config.toml
n_layer = 23
head_dim = 64
d_mlp = 640
norm = "layernorm"
positions = "rope"
attn_scale = 0.125
init_std_qkv = 0.0197
beta2 = 0.95
weight_decay = 0.022
decay_shape = "linear"
batch_tokens = 65536
Each number is 500 + 50 x the weight over its row's rms, rounded and kept within 0 to 999. Layers, rows and columns count from 0. Numbers have three digits each. The size before them is the row's rms in percent of the matrix's.

# layer 6 MLP up, 640x160, rms 0.259, rows 13-99, columns 0-79
101:499396492496485538656472565458452580531434545476503489460543459464518477429452438507500546476593443487481479568456494442493521415481585549538485414504558485409523471490479504525478483493563461514512431545383585577516423455528563546549527533
106:535531444441518539454508549545596501555579444430536591555504486489562512480519439509444534613530478452620481396545483430445539468491460594593515514531480505482462528513519617491481482542450563568415469489493585447523479510441424527447486447
106:533481517466557523544522554527588457454429584478539534488560495510476411476540513549454523559430449433502545514551474547511533507510451491359529530492448468499484401519581542507454631592421543518496454460507457438449513541431427526507571447
090:496513516515519473493550454577454452505507498519474445451540555595529553509515496595472527471541532554413604578563510512431530522532477490465359467467474573457462562492593528514560549555508473492426420414570453545407535499496544536517510540
104:433463593555441515610527469495483407416523529552452553466504394526394601522491565473502423493528509593521498461598558519488537517451520459532455608504550576548552482475509490477484534514543559509405392491505576507470458456411501459521496388
099:430514526478466491478582457489554574515460540580463534510511474507546541437478397544523520493574502618442467562473472373446558472517529503453560578488550488559497434404557505401518498497475412468521506492502404501536466496483548418508496466
111:467510486535502508461469483416478412596509464562502544492501591560475514523502499554538392397519456561486433537559520503502446478502544498545519523504487517517483468572568487423509506443526555402461442496493617524496549450496544453532496478
096:588532520490491497435542490507481527494472553568479485560477433557538516504543515488511443385495523502480487509412494536537528539461571378485451455543498475479571534454473492476519588438481472439505440533476572451419521595604542502496613541
099:482515578506484431444503612486458505630466493472496516372571470485531573478547511470594626543522493527486528524480514491537451450513507576506537511444427507530486438524474480553466529485554535464462510456474472508539499521398469521589518511
100:529568498469606611494562448450504400526543514478524477537584500501556458468520447463457444564473563509475473540504532535510425443481466468479566509486475561556508491569539498370631499528608583535461446472540540493559473452490384441554537481
091:485624567594520434491517476490470482406529408458454496479577569435549491491511472593546557435520574501451435425536559529507457466456458568508520491554573434534564542481533478479481513446519372467370548489445482515446475404447470491497519468
097:476553393505570567536453555503529499542484512477465550521452518426540633463423485489483578465550480516436510443485530465514559549509499450409547516512429557561478478460486564490409585510541469590507541525452491580453496454489587490469473413
091:500561523425501453482478443451517514428504502420487487465476575418448504467481477504484463513561562542564385491430493459549472534461507601537374508623480564475503485414469481408503556423441520436541590463467429510553554420473479512441488513
097:510509443571455544608543475448513444488408454487557535480524530478553500542440438484421448498499473538542525532496494521567558408484503512528520436478442481521490443481449533488459680502511455590448476559444474436511523508565412567474464536
107:556587538496578527561471461387535529432535481475521492540478499499569519458501541434500470497576482514538508474524566539512528532388492557495459546425532489429534467476459524445521542458471475467440508519551429566544549484422479507445469566
102:566455482528550595449464482470525525533532518500574523496450462503481570541495489554476486409475466524460438488565581545491476535598487516622507508536499451372459497483567534469450522519468577576495530424577443416489507498462511552456504470
109:546487484472489378502547451498475486501493449534552628594497442410527531483429480484489453492553506532416391471490414553498549431546494448541461485494492557552513500548582482465474531510554576538454452496480504554425486399577511544549491465
094:518505576493436538448494534490422507552504415556594551491551498430480472597538527520552462556488467519496490454517529440582490470427496532580625509542442544488561525464436439541486470407538479547500584483492519474537519481417491389574515483
099:506451460516510464500480474480340425518565555480503463471466494461476520511556420550464474519458513556535507467519588471530530503515402509530597573473494482450561433554513575560565421537514461546583502352477459436443539509545524467586511448
106:454562434587441463482410470445467470395513483499481521467492520566570535423449494516447533507541407544484558515453455584484472498493474485619503511531433500582389388469504448516521488474488496525443524417468558604489512538488452527496514573
112:574575536560581437523580471558539481425454516505531616529546526553485506470404500476429482471512507517479540403500547530485414488544538517471568550471448535474435610597507504467522478430548450463424425517561595575497492523529501477530432494
093:449505511395482477482550505488500508524550508554502535510448571398518487482518487516458422508556443549475399595561481391473463466495479568486481486493569618445436500490408508539498531520524593602475513416516449472379480430482544452533394548
098:540458503491541548551544479518493508447509481625555485485481480446465477525492444583526442503516422478430387455482519471441503520487553499484432543586578577504554457495504469598382490561554524479609480547402502531411540474558575526532537505
092:485577577458435528494435534466531496451535519470515543497437405479470485546565456569513407503469451551505384461495417413552472464503507487568511492437527514572472604453460420485447532481408471530507546457496478528480538552472525516476442436
109:476570507466619458446492514418493525546514567505496458552484500431471476473512454513479519439535558517511505417535484458541522502570509435454543474424509509483427523541517434490463484500464492543582559513404595501428501475460624565505464496
107:532485517537495470490512506514520501503438613492444417472441490580526563539526437579457446430561461565442542508537439449536490409559544450369519543601410474466548430522536489466589545455453527488538408510431586400507442443515486425552463482
104:556508473534499441538510602455454485509472476529556554459427529489478433547474401615421619556526506487583512455474472567477491508496479502582475469524473584446509609508518513540504490487442567501467475518594526446459542560460469556519549548
094:474551469494418472521462426476455460571530512404395404508518575422470444485484548590476537558529524561449572525499482537523468549503506453496568394556530407433469473499477582526447464524548527462513514523518375557459478463483449511504518508
100:489422473472494443417585519531514512445478520616553521507623482567527566480435484589508495501425396600551408484550452507530477471451562524552459471493472478537474535470475515473527479583514528442462501496557596604550494522623494593471433575
104:460476414515429490633520500379448432472536477450483487416491483469465438480514470501498428565561533468646512542471377538429463514437443508511482590458490523430591490501476503540430494532525584445527539408553450416533479560548495556512513473
105:566480503574564523471575498553577472581513553455451568527499403506529463527439549467469414540493442541525455523519500559422513562488538516583490425547472504551477631489457520401410501469541477416569420492600412456459471471535510558396536393
099:485579558456469554515473420453469531564534486533426546533500432523533472534459505487488462503510422564449409520529503486534454541488669429474539498482581447509568468583406403557517548479491445439545489483490508554536415435522437499548494451
101:578581515613395476507586447432468558413453518521516494477513459484575466529509459509569557501478485498498523537447584479482416484516593455544535455550523463462535507454501495450513477575485435483492482467396573494454620457515598453446507390
100:451432522531554485404517447536510458475518490464490480491498499574456499441482563477616483467463501464452478498540487473443472471416477550408543472594542511547574515534470462515401460508525443512474508494428543533418432583523546358572450578
101:459490537640422457555507495449471493494528500439568544559483508487419496525532503560480448459434587521452509525559468461561442502541533470422590507449495566461527501509449500581538463471510490467445494478572526586450556629425522450511583551
104:459588520503451466427549517387521572392438485557431575492544490430448497383484481431504496513537463592504545513493573574535459513465484427504509533495523544541586525583566454499524496452454502470532542474489525523477565478488387489513473488
096:468440494513510400436539499497534525531442572455530544521509451513522578509438513503507510472510420493563504497437469509550497544519476480515460495414430332540511442536521526520533575536583486471546520530551417441490533441423510510598580494
094:476559495552503388468465415513518520492553521546550527545438488496438430541565607550454503556514512477484584532440470473507553449577547500466545493447481449581435469515539470551538376497466466409515409487516515496504546478520455501507490551
102:581533506501591518440498526509517475505541514398422473454492473496456459469503492514540391617485438499543485543419431457556436523478408565456496472561452434599547503520546516508574468474530518532397462603571560525522467549545512542501456542
101:424599456500580465428437432490521420467560461407483513390436600652514471449415507517506530450538545425485470462431483470488557481535491493496494530457462493501475458469541534498452526501507413453564540587457542433472486544545522501526557527
099:494490508432564581523504473424518414512554504528453419548522487495462499492530492517509531451540450467460414540565513482504615455441455560479463485483501552504488425441544533448426470464449465423569572524512514473504493471429514476507469538
091:515489536451509549371487489438547591553460526488453456491507499471432559481488489497453432493449504500493584528533512536559579544440550517448440577580511532561546458580538441627516513560497531430433458493456464544487464516455570601490554583
107:471503451577495445583472540475464582508493469553447498451505548465514404512530536437450531496527469471540537482564596443520502432503546551388405492454452502440497507620511471518521521569506502437434497501525443533537509413586549544415559552
100:539409586506491566539531482495501531435494532523443437503491495492455468579477565472504469501450551475440484543480462499470488469501525455400591550431598518542426448492522523380534499494538533572431420449592426506477471508582475526553464468
107:446438538575511557515420556512460522453540564508459468543561582409552518479377554513540418551512496528435520521514463499461538455552503556498409493434434473478484471544519534491567598453468550565515480490471418509439525544432496431559495490
103:541515479526628464490540416445450411480529431529512487495502579614488507476481457495549401533518492558519488459463588469515493511524458632474519477498461466516501381568497460544459482575438490497527514544465504498508434461383510558507438464
106:508473432492512544484456482483568517524563538373460501478508521438485543528495505492538541481490485510532468468411502460498510519488564493478429485494454552400555419565502461541397492645516517556532439511461541476480482470545505516428486452
104:518443426510488481497592388491523463443433538468539532435439607485427490401551536506482539505535500474532563457441513431574505519511483597456516581437472585430528494496458504550554400433524497460564504480456541525497496485584502446473421591
091:461473433431439484420497554488512464525553476477460486553531496506479515466498556506517514455474517482469572570483486513509508491516508525534612473486531564443483460495600454552478547510459390520480535483496465498493563614575510559585438494
088:477481523452534457495551625628509611547499554533567502444521605449413435540564522542451443524455516441426468445498522483483475535485463446498481555557544478440515501536522641561434531507447469522537503497480419525514476438539523560477538426
095:557502527475450417431485574463539489553564441552481499516436541464494494437503547476529409465405537526558467553559536581479393524506509506467549521434437604485576485487516401429527488587526516554506541409470474516480479530505520451604447429
097:483550472515497502455529520513511471495514517412559513465539525422531469411457491485634473613491533564409515462496542520475495481482471489446539607489385478484516570517581447533575415415493416487473589482475452486538505546414472497479526454
096:471476624524467534494520532485549546543576540456501502468555463440495559491535518568494549492491521535545568449429437444518452569378502584584456494534541434569522517391537493570462510444528520528477490446409590552500462495493537436523460537
105:593549530418471510493478560517479451537513504459499472497559519474415525515539461432480576480496425479503599512521529510481592495556590378429508447431583513466477542560450501530446460470581494505482503526502500496534402456561535465530358560
114:553507460499450475545464505544470541494526484547528571601499499485507475519551496544471526589537492475513485494463473508535510386491437429379539482476444516559507491445546423575483489600459552495372524430535513443465493563537516611475497543
101:501519463440528481552548500527527465555550591503443480539491599508478494473523428427473500572521475446583461524605558485513508519513529508572557497519486466472388457508525490523510459539495520508573602483492450506529457409417554500566489514
095:468504499617497542437566454456487506508593480569488594471580486517447471446405535548470522500412535511471508457483532475592557455451574536510548564478481490553495546451495432483567521516457556564509562532494520432530585539516491413512527547
095:562550597507501446506565478540467517547542476455462491503416537520484465500531392452620667495459462514457504516519465483509479494517503431494497507470543467424490529543400524464535457508468521473482615374453494421466568463584533478488496508
102:529538452512580615561429507522497448489503555465474537431492588530525507493549473579563609500474466444589483450476431456493437535496429526507501487461463474554529428525382515490568587504452548498555565469572558519468540522546518528523407473
097:481515434522424486490494491428406508515538561553515444600459512443549528535513523541435493431483587573597540450520522498538462408487465460482473489497477587488426500452530465514557466491356484517406561524597412483519534595562506490428537550
098:508469486466512539512423518528579523529462442505421488549612505541493587542491502463431506574571442478434460456468496563437447553499518552472462486542461537508516403608523494520462540522515449517497467491528464442442533489463554418505532496
098:517489453477514569563526476531494512442436471555513546407528584436542482551406492476462386402549487509462466440532414600534545430472542468438508539483527519474471488473456523619468424440520473466545504529425573518534527561427498559554578521
094:578475448471475462474503530503512462517548416508569514435435472547466451474505551504526598522443562475512616506510474466516505447362530521509508453504413538451513515561460511582506523446476465499543517525537499480407487483568397429494460509
107:475542516516495473555597404496381380473579505469541519482455497528479550513425493497475565503473407451454540493563575515459438536554538394473620516522520502516579438438593485540609458569495517442449481431474501413456476459570391397464540496
110:527439397405522509458479509499517516560394523443531468453535550558519462499500486533502436550519493561423550492417508537485501504409507623512509493459428490655497451486599481518604490497570442475446451530469513490464470524489467481480473610
097:490448480486410435542536464467485510555405524482391432572581417467465491441517504512493497469423542420376466551586582364474499585465473515469485445584457513509478536459550495426475519519451521463519419468466540501484453470606433544526515523
101:426473416482448519567404479494496471481462408487588513557551442487472519383423453457487483515516444508519531577462538475576495405501507554486488460491448565473423397489483488539497513561487423587538581435616439495438473468523442509494524457
108:532544423522470571571496472618463370420605516582451519515476553522517530484550458505552496609430540495524566391557519442567628411572491517547560508506410508527412429464523583452474553545472487479478496472579526525425593483456505505558451557
088:587486479498476482579492579554447407463359466437455458530465497466539518486492540512480463602496443490582406484543539420461535504452529449505608546477502466496509539475523501498500521539485508461495532447516453406495441452383507553597535417
100:540551456509573535429472548466553456470560552494492486427517502479486537574528486424480436570453574486462511571446471486423524498446537365453505417425476534402597529528464483435514535556479453446558504639464541484535560485466462468577430508
106:501479478571548495580516466536519458470363481461464415531489492459435562525503527476550429484483423522477448548478601543456487540490517553517521470577407404479446536482488502462467442503427503572555512478477500383417475486460421532546562516
102:409440523501494518510461608531541536456458463469528551520494528401486447525441484457581512592537622459467452468524579518485493431361559535479516453587461527497616579528540519517488484522599497484546499465424498520483457598437427517495477506
102:447520493499488511512448535491645431453482410596448503597528535457514430505432467492509535532498414450501606588576516514488412431496477526536429505567510511533527487468592546431501470493556489412553497581430499542475518453423514483484480559
100:509549547523505514553478506498516414441534507508520474511492484521545437533513485512557562465489408583422536501471452477508467495474519582477498516495555393439486485559495552525567536514534572596485514424534447469423470467426429530528495525
107:517491438512440485558465478508460636499494567451463498594535495404539491473428585540578421573560529563489492558549602469589536596469462521453501455530522373560525533384418461483470619569562563469466521474461520489548556482568551550532528410
104:510440491511537507529504553537488594428462511459418507515616485537531497452519500572450485482452528457423505504496494545400507530522478524510504491500599376503544515440572555508497475523408512526487566554543478551456499469557500512499514490
103:508527502520488475458552548558493464580525517426509528498556502491510470530410474423567477522549468464529460541533439426432621534506499472455555454479485479554493470585492517479431506506435519471412485482483540487567447546492487544561420557
096:489565507560503552457527483443546478440513550448427511451554542504486561601480522516512474449424503467521404555472469470568489532565559508536598478573416413486532518478537510502530548514396455514514463457507448519361431494582553479418466505
096:562550447520533505525491483501515477441454456503483511436546533458482547564504481459521561486585562510526443469539508534510500351448453487510578516480514527487595468488545509529438550487371441525546450514394523465423539483557544462548545560
100:571559472468508527529520533489529394571573451446521560602466499460490477588432537483494388578566460504620451437530481473535572553469514539490448403481441386454497506481523561605478453496511464525527424537487519520493576471533406479521413388
106:490557405422464519496442657470488528475511370528544421499517516475461639451416594461569468435489557478445501436577509467496511447474499489585522513581521539544461556525521469571478389506463549480482556572523460536584448473462458529492484436
102:563615495529573550476529520550525533461588441459527428504492537530413495484493461499574560451451487491499531485460460452515526657397518549595516425484521473544497520547494476451503531473484506529510585566512452470543494485505457550544438584
097:532487459590483560589476480469520539421436548535506449526542427414531410376459443561480536536464443464521498540396428470511441455499511509493449473498578621569520467554421498463467518513423468577474583578556472526513435492437568512435554437
097:626469528539578478506500477451540525480512599563503462489487424508469561562487497485485397523416549406465520502489556406568450562528589478473493514458543495589473437439525484535449573440509547441510576491400459470407517497485495507471543469
093:579488433495552402465504431502540444480578544515505485493473522494480499474494536485515506580516441509473617462466459519478451444503455546491451456548459512494370454537520426574525505494628571458528478466527482441575469519448553545534543517
102:503461536539459448480515414511550469509466523379435568521551571415535429494520519552389517458521549476503491555506400496493557417442498444476530497455524476467549518593567510479554476565501469477465572516483551434526481488499563492566502515
110:486504502580469563523544489501517518453465449488487482393420432507528463550558462479514420543401506526618511469537582379495518506421559537519476545533466516547477492470492537541529469557469407482437524504379556480544472491492560510456486504
# layer 6 MLP down (transposed), 640x160, rms 0.256, rows 13-98, columns 0-79
090:519503517562528519455397551530402393478551454495455472564544489398589561531503501465468619492420508497535584513479522540569501510558506404464556572466492521596535524494499499574568512446443476540507501425494526465556519482561520531466454474
110:521556475528510464465510546461545502631539461441494445524524490544449580470460523483539463489513478425512471497476483483509543502471385502521478524487517464480372487459420515333461479552509562582482480409527499515538464609432434433499625446
108:550549530525492451531461582549582496493478514513403488552485499501497545486560443488561496454469525530521486482477506522513563469452413490477464390447470486493552478474456533460507501513481534639389555551536505492571451445534453387394566474
095:427475518529508506497410522458486478442450570482482495483410503525501535485466447507508524612602427517474521486399502492435426503536454456540471453470485435478483488479447514473579359552492595490438487441485528493493484473491513568603575542
107:469530503565567534470470479522576512475462577501440431532475434538515469600552522463515540585401531538537480548477498566581420518561517495561532586480495441506502447567530484549480486534465449491436554507429468501532545510472554537452470527
101:520608536572432467400540518455503573439455531560522437431516496451479499512524557501508412440492442504554468533492471472523443474548514462469526496571516471480532499531492568547452460517503430422516539527465603598623551465442436513473492487
116:530515566494458400478437440500449409472519529501589480518525536461563452565550537490513504371523504542528497547550496533443549500464444619548512484455602511515573512448487579519449558512481403559569553429475527487483469551445493519416507544
100:492458433442508456443414409473483493471435527475466557504402484552487507585494520486580571474503515417530444481584454520470595465446458442438472529419471548515469622449423531483443515482372487579448423512560583475385591539527472488535581440
100:473528527423463512479564468558472464426506499535466490488420450447610480459566570551423479486520461424492516581554583466474472539513554508470480465565533543464580512469447498443451561564475492474510502505472485507454516460539371484414387400
089:444476527594467471432534487465457542493511502428495554567455604506449523554526477525447632476410525486417559542538479494416571514555511522562452439456602439468493553474460572554431454576475431525535454447412565392496542453577515467503416475
088:466419426464526523551556553460521499549564557547548517517465499562498435519528571458502518473519425476469593574431374519493516528461526466584539480498428523465404492521468463503419448560538559504595565425469510480463498506545440561597508424
094:493472457395452490506402466503515487478484442484525488488481454532473358461521467445488483498569553441529510495432524559531444471525551543551492438550496495513526475570532408503425460339513452511495456433476527510523521545514437595475529541
090:454524512565560418528490389498542363509553524533535581454610500492485534476523546545554496443516468532533387582510495566520480460521485464560487506463451484516422466503456454466510459539436468513631486482517477566533475438497519570520566501
092:473515623579523483512500525503435500482486459521441525547518544486461489500472468512579536522513581422454532479539480499500417485565452467509463531579443533495546488497522493471541375501508456452460529480433543499520499464413587390481535516
110:429420449574518512489546514564452512489508640460543597513514550482496483529586422501420559457467520463559489467542477476507513455418469423504421612499468517463528536481520527518468507485409421500580494448485425446468412473463456453470515576
103:536529490422523475443521545539428540535425494548483505599528531559460461473490445417490618563519559539534539526428436519520568561424490437471579473458548605564548589554487502568493525467526496479502570535528561556519517483427488484500437504
108:472538499483527531518490527496581491515468490473501580519545486446457461462558468470428418497497474507476516482433430509502621451457501526476395440529487498511494489579570499676490551425444495529505534513378410603522471521547424454457491454
096:504440539445498594555439515468505589498516455468462567517505528511500488618480482546554406486446589435533456552414460534492480461460543540509525497512607556567528488572490509556425431500461482454517484470412570580539492408422548517501450483
101:499547545538463542575432584445613535558372547495591453557424501442596403474473541483483454493530520489519444500489450482545462543565515511450512508533508608530470482524547478498552529514528465413514472618472610483580545546558469389482457547
100:468489466450590462541527448574507407518597558513501580539563506496435520557582471481548506577532627434534506549557567437433552538519531540488459523525530465517493502463619557567515453442527445474504505432496529348423528525544605519437529457
107:431419545446486464489436502429419418578465504428468532538508399482512444529423501561490494516507520521506512595554554565479567513479477375455537529461570513486438401488381527567494504435542563486522564518478541505522581514482485475428559424
094:522450524474475468566502497593542450587464599579546532519516530483478442562493482455552506453367562384524565461488498584598571412528462433539497556492551494515432543499467512546570435509448502547550483544462432481509565499506381484474537431
100:517501480457487511489417454488485507541484550463541633557520538508557409492539470499528542458506461455554516532429517445475523459515485416579480491469472595563508516436539464527551471481509513495479474474623451472475505476497629448493590556
090:606457430493596562523429477594426515530520505478523529547521606546484456555502486492416546503564538475455592596506428536562579459486461499466537454487516515519465455462377498464486559554476419398452458574506515514498382462592570476537540490
104:489472436517538478576471509540477577562433462489514530577450530476453566508469500547572435549502416468460448563463549550566430432459465450529554479555489510529584473548515544465563519523471513359389536513499524407505494522385478465463487486
111:501503399456464510509515519436465465496539534545427484481554538542484566416458508508581553481467411507541508542499471530467512556491490511517532438470418557429497487457496449513582529552505460611487474483549462494545532540413518536541534403
094:437497467472565510469483487482501528475562504464493452577544529536442529493515546515557430516479498521459471599571506553536516432483549514486505539578464457525405420465476501450453578547568478515442565445484453571535488412474495528432409480
095:460503497533488425541536485413491486522450514435510476514474438467445461527507549597470563436441399520554552450484587421540519491505430490548489477486590538522521418543450548526491487372472570514523450566455522497489451532436526458463553535
088:454565499559497541573535527430435462519510525423390548513437507464475480541604492480503472540559558461590528479437574515486513586492458415559575451559515508620603492523546505579500428521448467538536511607446544551500425587451566479496512431
099:550563499530498524368495485585590570499463595555528560531416534516548526469513534463533516434567491540455537451508564479544509520636522478453517510528431442496458491502409519429539495502428455527483510373409501544518532500535456518421488514
095:417518429521550463507502466522554514484515476558616482448491542524459576476500439534529536502456497533505510460434478424526505435570558529485508463631555513466529537552483471543522532549450465508429490448517536551525448540429520471628434689
103:565468535483437440517489540548489466496501488514508550466416535426412500569515445460565494520447549418527528432522517523551539537527401550494412513496478451437613483448473547486578509447536513552497432495520519431590516623401460391434536523
105:500511518451495533522419497549465503494549478467563482505533514533521603495580559441598476517451560521553479480469508449576421433544441529559535486564625492478482507467493459674521537456488501483461478594472620511552496503544478472472517563
098:523553431476608447511447518515526499518446505501476614499407538544503519519499465452446470363640511513555518551469521531575516593552423491625584420566518500493552470423544663463513516486491420501551518518545500527521508464410539514511379568
106:567548500463527395541497413567491528520570523460544414515430518524526544467457453500471477486441621402533481504537417535600531539470581367444472524653524420555529537460543508503507644471506522550541468520533535471461482501518524498579499515
092:473508505471533480458489499462501516549418546482536480479529579426495517537559502550493519590422461502531549465507507427470532488536513613623467542528489442428445461462452560522492531480503448486512527500486480524379460480489562447543501508
093:543511504484546505461588541502557473569521554416423477490457532494524444507510476570473503482409517466549556459543495487525486514498493569451439494531532451543509521455516568451450459539432460517496426641516496505630555462377443437500471402
095:543482555503515557507534535522496516485512559535502499449498519449502520493476517406551446483458537483540502427419440521515542549378491404317446553501412520500499544504454492565502527559572475399555443500537451503542499577447544413426427573
101:552520447458434452531521518448565412514494548562525506519475542461555418560489521580554456506456567505571550448618481440508554539464506589588569526498468603453551592491578490464477542540490534565458564495423565465462516437478514504513525506
098:464509477474488505515491565463539524554422558570541466536514413464421432483560546541516449483449500596566517454470541469569435490468460495499556484514566554518517540516471558474411421432499579506501405500510646501497463505351541534465484520
105:546562582467393462546460441466459464508446486525433580506507468474585500479605490546579401588402511559457474433442541482578449511534477437463431455486409561578489516481508604540551452506576574515524482529523586499472503485498493482410481523
101:494524436495557383433478522427524633580504405499484518562524592515508476485452533470412515491555508512551413449556505432436486576442408456440490516469558547544581480522450595482435505521517440479573478473495504527455453493487538550480512549
113:458499501432526497530572448580479583562625371518430459538432536483607435555515481498521519531440470470565450495540496465561547510565483502524478513514433572595497473512529506485538477603540536583452495496594552625494564446513455502478545485
101:439482490518379534492552554517578510427389486595592403534515560354483504476500496468514507500561481492517578449498534512467544516502474541591517527428561568511458429470555577609456521504515495504481489558470444560460484540469550410415470521
112:508531453461482475506464500446466496585476495496581410570429515510465635404456560460503532462562557527507557541453535513542533454507455563486532527554453554542447585473571470525429523470556617555460489490378554567517453499569457516550512452
100:438529531515519495539484460594533532568412497485405439529479459475568516536519507511497457490536512527442532512533450531526521475482474615529466576528537508507496466489552521533530505462502397505360570581502429523609487491463425478377502528
110:510582561544500470379404436441512508425485556434506491476478574489499510579427537416509499469526381441523525554484573500485513476596450462459557563517511505579519549461581546457427542444470430537519509495461527435528428515499468418618577523
100:479434514566470413468536575557446528500528472503431468431506451559445371568500534502535472487450460516512465407430507534567455463490449489561525453539405464433532524466467519400538568470494526499531546493544456437664621557462436455510580488
095:468451488540461504470428574506458569494499444424490529543493537601574571635509513440485457427471472473470534427528515421543475520526492511473503487447392437473492449541598471564543570526487466505543567499469511501608498570528435493559494518
091:452466502499506469487459451511422541443575533494420457574369506529514420454490480505443496481461440450569564571490570462486529515537523501523489419512580618448569541501499519446468443494414613429560573473563466515464569533448562484470579600
100:567433459430449471519513475526658406565492517492535474480485561535494481497610550462514472432428444453521535493495477535489521521464482385522524450508530493532491446460555465535467530475537427555452591518551590484510533431504507513485478467
099:463433486476510426399484500551514450488547443580491540514401508514543533582524561525450476490496439510553519537525528483508501439531482521482413416529540516408574412525544589470457527586571545501573465509563590552417549423425529461441473544
096:481465465543494411571424536628468550517497426453492451490446518473466387567548483449399467516522418475554462472479523512462480461572346497503514499456446551469492466670520570474567400414541494540506513520539575568501520475554431520483469509
108:511467529553398515543575516431488489532525518560507493505428402461532470523537499549580548448437504355485438517477424457474526464503522536523448582493448488544499511456517525565528423425532587526537525449578598530495448453479447393551463575
124:478447569531412461504448530552495459509577515520533434578456511408418453449488424509478443429461412434456420538546531392459492472397518557459498563465525476524459531436577531508498541632484514415436456476509532517539481590492535614587465565
112:419518480542471444452412498504548492527538546474396520529464472450427408524526496498504434517521396425504565541580514549532506468584468509562581432511586593529410409508464521519557530615558444475511498517496460562466490460459461533473442482
099:455453507580513494508526436501496504523410487513514611471500458478465614589530541442499559513472419516540445515569493460532485529507571535450481474502418389478527557463534460505403575478522539483503558492485486448495471462548480474416532487
096:550523432578557575542464544558528472516445464485487512520457516602505516555431614508549489525536534480579560594423461450506497486538434522521506534534511507475545474417510524479471433406495543507525539543581530496544505625559529507500412576
095:455466471475531463489539530498529412555563478507566431502529472427496426557545473509446474481510472515444528541481568605526572522553421514466552444525486451551429442552606501435502499449453436513479561491408519448443575592412484620497554563
099:496469549495468498553515464468557497483419424445405472485535461564462480453538377474508523510536530534433455517512544495519513435431479510479530533495541436540447512442505579503625519459487505569444457500476472454556503455501564452526524516
096:473419573516343524504572526408585533454428566576528471426525500501498446556498478543518518546576600530479529565458555464526536511463477531511459524397577521389459422492550509608516493399422534495491508572458511387552476483554452588507496448
104:537413521418473496472454502488476448466438500464589606494525407493506472459546486616467504512527476493531383514491512605472479467565494481416466541408547511481548411444449516527483492555470463453430494633469435493467581503493516486491512439
101:498505467520480489612505527423461454588568452524342493469526473514512424491515472429540469457509381549458455568493509502521552528449479439511505536553541405489423345559479466443459489595498464553521450500469499527614661493551517569501508496
102:517379529507488561491504524625448545553541482390457476505558470519507475596505487503493518548508510546425456523425515490492586496385506514458394548564503481487625581429463485542496454499458526517546518443458457515580532484488643445505512504
108:578497493495468536518496515599573576497492485595528482511516589496451434513529461545571530563589533556654547508354502452457494515406481533533469534497428538503472501487516508538509544535515471425489489495497535450433521549499586470492392495
099:508453561586434448537487385585414513481516461434593562478490509525532520488494494443461497523533543450490410443504492460514578402480503536500502538607560500436559505496517438435430624497538532505509399537532575574508545509492525463540442463
106:522459530563521456502515438537456600452518421447613542508525489556483508512472564574597539488499496439542540474380539539470522501488478436517544405499461519475535478547537440429474525495566484469495518543423559513507560539450530509432551523
114:469570551556488590475546543547492469456458580472521474439452476627473539488625576481398544553549455476506454446501508435555495505545426506563517511496476425408486399481479496406487500457449518560546472552527494399461537488568539568597498519
100:514592510442505509485507481483537444577430490507465474517403462416447437489522615440477471503504459489524524602472509486501566582564444399459546500510539471511419365547511477549559494593542515472588546565474501530505550529539415488540541457
101:536467512592495543461528546476571430513516510489425427538539413468577520498497519422472464527448634532571481503558543420581512480516546478504482457589533443551505533498506482394455444555578526444472524470533517489439488519521444517456412479
106:382601368465501532523436537562524472487554514533472522487455482566514491478499510472454523533515548498443582567458431536501452602489447544429531439475628530548565419514498506532619400570509479567430538472486446531453557446526531480444404449
097:547525514557527518450500424577487511553537440453519526488560478503534517548503538560509459471491482526426499483429504540494484581443456508500504516477459630561425467515454512468544521440511628490441528486558514469573488456490563462532507536
100:534476532577590508437511480483529573477485429470584454447434526516536439524423541550459486494450488514408437388532467521540514592445532482579515589598438494446408528507450441449484490415491517467433477527453489496572487464506534541424454575
102:492554441509575427456486531593501489520472522442505424420528459523530516372443501539442579587576488475564499564542489605506500514517454574481638543479394501523503505452522482491477514565586570515417444525581458563507579477573477397498490527
099:510447469407487540522585441549498489427485466511472445489491499501554458493522553434471555470481466480485494473499477404463547490515441567560461516556466624534543528476562551447549503476486485429518515504426530450503473482490470466484450468
105:482528417510519471580499543391494443558577442538568466434443534428486521537571564474597495475494473569523443537499453406492500478507474596530520536465423520427476423463511358482519466510529454515503432605401531483484407536507513532477519469
100:443510469493478483476486503463556539452509544503548499406455461507481556493537512669547509554555455457436542528429484498546500509490469525547488551463502529512573521503539449510572460508519521409482575489578591554576559407508484566477515492
093:448482612494474563459505618436493452468428473540523432537485502517454436550528482518497551547485554439587458516531535522503498427430543490475546531462463490442449549532518518507454466428460607543536491481446455462551466529523602530502532500
103:555550509399483476520533489474439461552455517512474493491506518502507488432551509522551512475548571549549512588517472462557512549520432517480498450526502457452535509469398522528391477488411462409482488557503434541600511470441485560536480454
098:506437517486448411420529439589524470509484531568433497577446474549496453554494551528452501578392485498428549493469520515555470565470489473579564503464461509447603443515431546523466493471445449515603521483474596556542498498518600507453522399
099:474516434607570538550360457569377449553504598530415599450533467515486404522485432406422567563543485477554499541471499398598456469518509507469432533505407485445652521523508592472560572463479491506428501437509495495407515530543560511469505464
098:448472398464526502625493489423495476499436582463481580512495500468532443497516428532493440520512489610488530503481482615551544449605510516389502477566432559501538560561522491470504490603447482407435422386495578502426492569447496544534522436
101:447482558542519399407502614560519538615437469465419545510370548547500591537589458492457506514469444505471492430502538542538502423479396546504621494521456463498499501427503526510540517510471492443496441488541463489494424532465479483450539552
098:589468519471551458569486570621498503499444453373531502553542489553494505477514587564557476414470490546570564536467483521492594524438490499419553491518551463515507609459484463532479463516523499439447510456508542493436561460457524517493510454
094:520536522507557535516585587509574428440482494432491439528505622452514489521449481530585560448508512543371491500366465567515498527509554481587491537530487606502454613497521396513459514499541432554497449488457568546503543471409525530503438523
102:516499513468546397505504563573451447447578560514493426474476599493474471493524544562478588422417517512554500502426506504528466536498532521520553570482468534479532525479546547422551446473498522522451591419554542508589431513569549497531589478